config = dict(
    n_layer=9,
    d_model=768,
    n_head=12,
    norm='layernorm',
    positions='learned+rope',
    rope_fraction=1.0,
    qk_norm=False,
    tie_embeddings=False,
    lr_mult_o=4.0,
    beta1=0.95,
    decay_shape='sqrt',
    train_tokens=903400000,
    dataset='wikipedia_en',
)
Each number is 200 + 40 x the weight over its row's rms, rounded and kept within 0 to 999. Layers, rows and columns count from 0. The size before them is the row's rms in percent of the matrix's.

# layer 3 MLP down (transposed), 3072x768, rms 0.0449, rows 2780-2829, columns 448-479
103,178,195,224,174,214,261,247,208,154,177,291,157,144,227,250,183,240,215,248,218,176,206,149,188,185,199,210,207,189,142,280,294
097,204,200,201,219,218,255,190,170,224,206,207,231,170,218,200,171,206,232,218,151,217,161,176,193,189,198,263,206,227,157,174,170
090,228,136,231,226,221,172,165,169,166,290,203,216,175,206,226,203,194,69,214,200,251,182,187,228,225,194,150,159,263,173,142,156
111,167,197,170,223,175,196,188,175,241,225,282,105,251,225,200,179,151,149,152,159,190,274,254,198,216,165,193,142,192,201,240,101
100,234,203,190,203,160,198,176,263,121,188,124,250,219,151,214,168,114,193,249,152,188,213,250,209,210,170,233,152,216,245,123,214
104,111,196,239,184,246,190,220,216,187,223,316,216,215,177,229,123,210,193,223,226,193,258,225,175,178,168,219,225,210,151,182,235
103,213,153,235,242,253,145,144,179,164,289,190,242,200,238,195,224,228,225,144,110,184,209,177,212,240,194,230,208,168,194,277,177
100,160,190,247,231,158,172,249,220,217,149,210,190,243,184,220,133,232,179,217,188,258,253,163,201,190,166,206,171,194,186,194,162
090,144,124,234,245,222,187,181,191,188,244,218,260,189,204,199,205,216,211,213,171,199,224,229,265,178,211,256,165,174,211,220,199
098,156,237,177,212,238,208,241,129,255,161,211,143,194,247,165,170,218,203,192,174,234,221,194,148,235,162,180,183,238,277,214,185
104,159,130,245,219,222,293,240,187,260,233,169,205,148,190,222,258,188,188,280,208,213,285,218,201,227,143,199,170,192,172,197,186
106,215,232,230,236,221,165,217,176,229,191,144,244,209,190,218,243,231,182,246,122,188,185,170,171,167,222,203,172,195,218,250,200
098,208,165,227,160,203,225,136,251,213,109,215,195,134,211,173,202,248,236,300,179,162,247,221,227,188,190,164,257,227,213,229,237
092,179,197,168,141,201,164,197,241,176,196,117,223,147,223,164,222,186,232,195,148,199,212,286,160,257,235,165,135,182,277,168,185
095,182,193,269,224,185,126,204,198,166,117,165,188,189,243,232,179,194,242,188,265,196,264,185,215,245,208,151,205,171,136,260,204
106,264,187,214,163,177,109,182,264,152,159,237,185,193,159,182,196,179,160,253,91,193,238,233,260,108,183,186,185,190,167,190,224
094,193,117,159,205,179,225,238,265,191,203,131,163,125,161,229,222,189,248,199,223,223,184,251,173,189,265,227,218,219,178,160,217
098,201,221,219,206,208,209,206,193,196,234,251,191,228,215,186,231,185,192,257,183,203,168,199,165,182,201,155,151,187,164,195,197
096,234,258,172,251,161,193,216,235,146,265,179,176,237,207,228,173,184,238,156,262,88,160,185,187,315,179,247,212,226,218,210,229
095,218,299,144,198,229,200,184,213,159,246,195,174,207,106,164,228,99,189,316,247,244,124,176,212,142,181,199,233,179,292,164,224
109,198,213,221,224,224,152,186,198,193,284,227,211,195,234,213,212,221,106,172,282,206,185,156,209,177,166,256,204,183,173,210,166
108,282,247,228,140,231,225,258,177,185,146,208,251,222,201,225,136,285,159,190,208,214,203,212,191,196,256,149,196,211,224,190,212
108,212,170,216,178,302,160,221,195,228,271,191,242,247,231,221,203,203,186,249,193,190,232,214,211,181,233,183,196,164,259,209,194
106,205,209,221,191,247,242,131,157,254,232,211,225,184,178,208,259,194,232,186,154,253,299,136,198,203,187,214,156,167,263,160,142
110,176,201,204,148,150,211,166,237,256,170,215,191,158,244,182,190,156,198,185,203,209,168,165,270,135,147,99,227,235,252,178,262
119,179,204,213,199,184,173,127,204,186,217,200,224,185,171,160,188,144,223,285,186,144,150,160,191,217,169,177,219,204,177,215,186
097,238,238,234,238,216,196,236,224,259,234,183,228,253,206,159,202,244,198,208,309,154,250,207,196,190,192,240,179,165,209,191,230
085,239,269,223,198,232,149,236,159,228,251,153,195,127,187,146,214,190,209,220,248,173,189,230,254,160,240,240,257,237,136,164,238
110,107,205,215,245,223,216,204,193,190,157,153,183,184,261,209,158,171,76,214,268,278,295,183,219,194,217,196,254,207,257,230,170
090,223,248,223,157,258,184,177,161,91,229,195,219,175,185,208,147,188,278,182,236,118,197,231,152,190,192,235,175,189,231,182,183
104,212,141,141,183,148,163,233,168,190,141,312,245,196,228,215,248,130,234,245,229,275,160,218,241,230,240,166,166,227,148,149,292
103,126,187,226,192,201,163,182,208,171,171,255,185,206,140,236,159,242,139,205,175,230,146,271,247,159,165,187,162,203,163,172,253
108,201,222,214,208,190,173,225,180,211,166,234,252,166,180,105,212,245,196,226,224,230,177,229,194,156,119,151,132,185,230,224,223
100,227,187,234,185,112,187,158,272,202,253,235,186,269,182,245,151,237,210,182,205,190,202,216,148,157,147,208,164,193,261,217,258
107,173,200,222,153,198,202,217,229,224,181,213,208,234,186,268,165,166,184,142,250,228,233,296,225,249,164,132,136,228,212,199,140
098,172,201,178,217,162,192,120,210,192,155,164,248,178,183,227,260,168,165,252,197,207,149,146,154,229,255,208,157,188,142,147,175
091,136,176,169,245,162,184,175,171,182,165,180,201,184,165,215,213,147,124,280,173,213,224,167,269,192,196,187,175,212,195,105,237
102,224,335,262,149,225,158,229,188,186,201,225,204,187,221,206,181,208,152,217,193,170,175,215,180,241,241,186,288,180,192,220,48
096,167,198,220,143,169,263,208,208,232,203,199,211,246,104,132,142,268,155,155,136,176,160,218,178,205,223,132,214,150,183,175,204
100,185,120,155,196,190,155,151,133,204,141,197,190,203,188,224,230,190,196,190,169,209,185,155,133,180,289,161,184,226,146,167,200
122,152,209,152,142,219,263,173,197,215,228,275,140,194,217,208,176,151,281,147,213,144,171,164,142,170,195,249,175,125,232,274,238
096,199,150,229,258,175,173,211,200,179,253,166,163,108,285,222,233,192,274,163,209,223,247,179,268,175,292,189,296,262,219,171,240
098,233,205,193,264,216,278,217,206,184,200,243,194,199,225,187,200,255,170,172,222,245,167,210,166,161,191,295,187,191,116,210,195
089,254,213,197,220,231,235,198,187,167,201,198,205,195,258,130,175,220,136,188,223,153,241,180,214,154,156,221,241,113,125,185,212
102,135,268,183,229,196,143,176,152,140,289,256,214,268,131,211,215,187,282,181,252,218,188,244,150,227,140,195,220,144,263,191,125
099,196,210,125,185,212,192,244,196,257,116,205,262,273,246,110,209,187,204,215,211,178,175,212,202,175,270,190,180,215,174,134,237
089,224,184,156,185,263,157,206,254,296,281,196,202,226,235,190,168,239,268,213,161,159,220,155,202,191,208,212,241,199,178,174,219
095,210,240,199,153,214,176,111,133,175,291,154,217,168,204,206,138,203,205,179,168,237,216,211,182,181,179,165,290,253,169,192,180
094,334,211,210,201,213,227,126,185,224,165,177,212,111,196,143,191,230,183,164,178,123,258,247,208,211,224,154,229,208,141,119,133
097,223,210,174,189,238,162,215,211,177,253,233,188,212,211,143,220,179,119,280,130,212,224,171,242,202,218,207,179,199,207,236,196
# layer 3 MLP up, 3072x768, rms 0.0837, rows 2781-2830, columns 448-479
094,189,174,238,136,202,238,153,239,213,154,214,181,293,158,210,176,242,199,205,266,160,234,198,140,203,202,153,185,227,197,256,154
094,154,233,209,203,187,247,108,133,241,129,180,163,238,104,224,172,247,241,234,220,207,158,287,253,220,226,173,221,210,225,188,191
105,196,250,194,141,175,180,223,206,193,205,145,294,257,143,170,145,111,214,254,258,177,175,255,161,270,262,205,201,125,226,190,266
101,231,247,190,196,225,212,233,216,165,148,192,174,206,166,236,180,177,235,210,277,222,229,149,182,189,213,218,108,223,145,179,222
103,280,209,248,187,176,235,191,251,285,146,136,200,255,167,219,203,173,243,197,168,160,221,251,205,177,147,174,184,179,217,214,207
099,248,269,175,156,183,165,226,188,201,146,159,189,232,221,209,239,171,217,228,177,159,193,250,160,164,267,194,216,166,269,132,232
107,198,188,171,179,285,272,178,276,241,199,161,176,208,173,150,207,145,228,229,164,206,124,213,225,215,263,182,220,202,188,191,261
088,173,247,261,144,217,206,243,207,176,134,212,185,254,210,217,188,204,141,227,213,167,231,225,163,243,244,150,245,235,224,173,245
096,183,203,205,227,204,240,144,267,175,180,253,147,205,199,197,189,209,264,227,219,218,276,220,181,231,249,230,219,222,196,92,191
110,268,236,190,220,198,212,187,198,214,170,203,168,223,144,134,210,211,265,161,205,163,160,188,208,158,220,218,159,291,148,216,133
107,197,179,197,175,197,172,299,188,156,160,220,213,218,314,230,178,190,250,277,212,196,173,195,213,246,193,169,208,223,185,131,275
101,215,221,152,221,263,100,153,208,146,257,143,286,217,246,196,262,155,225,189,237,207,196,166,261,135,149,223,158,204,279,260,239
093,231,195,240,240,243,236,186,273,148,208,207,179,165,197,193,217,132,151,217,218,167,170,269,185,188,186,182,250,127,132,214,120
096,201,281,153,131,198,247,184,237,189,194,213,250,264,183,233,301,199,125,109,186,218,241,207,199,243,222,211,214,240,251,210,210
103,181,238,172,109,302,179,248,174,188,232,177,240,177,152,158,197,164,168,154,160,217,178,189,184,266,205,217,156,204,224,260,200
092,204,172,196,94,260,173,161,255,139,242,180,202,227,176,208,199,175,214,230,161,240,200,201,278,216,172,171,155,170,208,219,204
094,160,146,191,194,199,205,202,220,179,178,121,220,209,185,242,217,183,170,152,259,182,240,148,242,189,216,216,224,216,149,256,263
097,182,182,243,221,208,165,227,136,212,192,289,188,170,138,218,217,282,226,257,234,177,118,174,211,180,230,202,130,198,229,203,267
096,293,187,103,209,161,161,163,174,220,264,198,257,157,249,228,165,235,227,157,146,186,249,202,206,248,225,226,244,249,233,233,176
106,131,162,238,187,152,178,221,226,234,226,179,202,232,281,201,241,256,234,160,207,212,205,236,197,245,197,206,145,195,189,226,224
108,168,244,172,199,214,197,166,209,249,157,156,256,141,224,207,164,143,211,253,185,181,217,209,208,237,203,247,194,147,182,222,202
117,159,227,229,147,223,194,244,227,164,227,170,244,214,128,149,201,234,210,181,310,192,202,200,271,207,215,182,140,134,242,259,184
105,235,204,209,227,151,178,258,221,215,208,188,198,213,165,195,182,201,151,199,256,117,119,219,255,248,242,240,226,201,188,198,165
110,223,159,216,226,164,219,200,157,176,170,209,243,162,215,194,175,171,144,242,186,208,191,191,157,292,215,251,237,254,142,178,149
116,241,203,207,140,204,255,237,244,164,198,162,211,206,233,259,215,233,206,160,197,184,236,230,227,188,202,163,194,258,296,220,196
092,227,223,260,218,207,145,170,255,169,159,126,259,175,297,214,260,188,111,206,200,190,260,213,221,189,263,186,206,203,195,169,194
084,178,193,151,226,179,164,226,272,182,249,252,132,158,167,238,255,180,222,192,191,188,161,166,165,166,233,224,152,219,237,168,162
115,203,211,177,188,197,181,177,150,271,193,258,176,173,163,214,252,141,192,209,159,221,172,293,206,163,215,194,149,184,246,220,230
093,176,170,165,262,131,269,178,308,208,196,184,170,163,227,171,200,202,306,188,172,191,233,235,261,230,276,125,213,173,163,189,205
103,208,153,181,166,229,278,220,209,197,229,191,194,256,85,213,232,166,187,128,219,168,212,192,184,214,154,219,246,185,183,150,176
100,193,224,230,217,273,230,123,171,213,263,196,209,248,196,239,194,178,267,242,216,208,216,156,156,228,206,209,126,193,217,204,137
110,237,206,144,153,160,250,161,207,271,231,151,235,233,224,226,270,222,223,201,262,174,230,162,207,210,224,218,196,193,151,158,165
103,216,233,233,118,229,245,242,150,134,163,132,192,188,205,163,197,166,149,205,209,254,167,172,230,157,231,140,194,203,201,190,255
110,284,238,200,218,125,273,203,207,209,117,209,160,216,225,230,188,239,240,244,150,186,286,164,198,164,202,173,232,119,280,198,248
097,209,224,231,267,137,164,231,175,222,200,226,165,157,275,146,143,212,206,222,196,162,169,258,213,189,167,153,241,179,188,264,167
087,175,258,213,124,182,293,153,234,178,174,220,229,238,228,243,222,213,189,135,235,167,208,147,167,199,257,237,187,198,181,228,237
103,216,102,137,192,182,292,232,220,171,215,189,239,208,211,232,182,284,304,191,209,246,209,224,216,207,145,207,197,179,256,222,221
097,195,287,161,218,209,153,148,216,149,273,209,221,93,191,90,147,173,210,182,250,175,234,151,220,217,142,240,163,196,238,214,228
105,218,202,138,157,225,245,123,235,196,213,273,163,143,181,237,180,223,183,193,217,153,191,197,212,192,189,181,277,208,275,158,147
117,244,186,250,204,227,199,208,112,204,256,240,252,221,300,233,247,161,171,172,193,199,225,282,194,199,220,190,281,245,108,175,140
108,178,125,167,250,225,189,233,219,219,134,189,156,251,198,170,170,221,130,106,212,157,264,158,107,207,129,276,145,190,197,263,201
092,211,258,220,250,216,186,219,217,232,242,180,187,217,230,243,179,197,232,247,205,192,210,260,216,151,179,130,228,277,288,177,210
086,217,212,256,158,187,152,234,230,314,193,207,212,171,153,129,222,164,205,256,129,128,183,232,277,219,173,225,208,190,260,197,138
108,235,161,242,150,250,224,223,235,139,180,216,214,236,219,181,172,238,211,157,210,203,228,152,177,209,160,212,135,247,181,149,197
101,193,171,209,143,162,208,247,144,204,186,229,241,192,248,195,218,200,271,246,152,202,219,180,242,287,217,189,159,213,211,279,203
091,246,256,207,199,218,126,172,143,180,184,188,158,245,178,149,226,202,91,164,193,243,214,196,241,187,220,133,237,196,204,251,197
094,204,222,191,218,113,227,185,122,187,214,200,197,207,197,163,228,217,251,177,229,183,182,225,274,169,203,232,221,217,214,238,164
096,206,245,202,157,159,170,216,207,101,159,182,179,148,260,245,210,228,208,199,191,168,214,161,114,201,181,139,176,206,222,232,278
094,174,250,180,246,181,235,221,223,258,196,125,186,237,200,233,162,235,260,144,148,135,172,215,136,200,155,177,228,236,248,190,230
112,211,219,98,191,189,176,200,274,287,146,183,210,243,201,223,172,160,183,160,188,237,210,139,206,98,152,231,221,192,260,166,195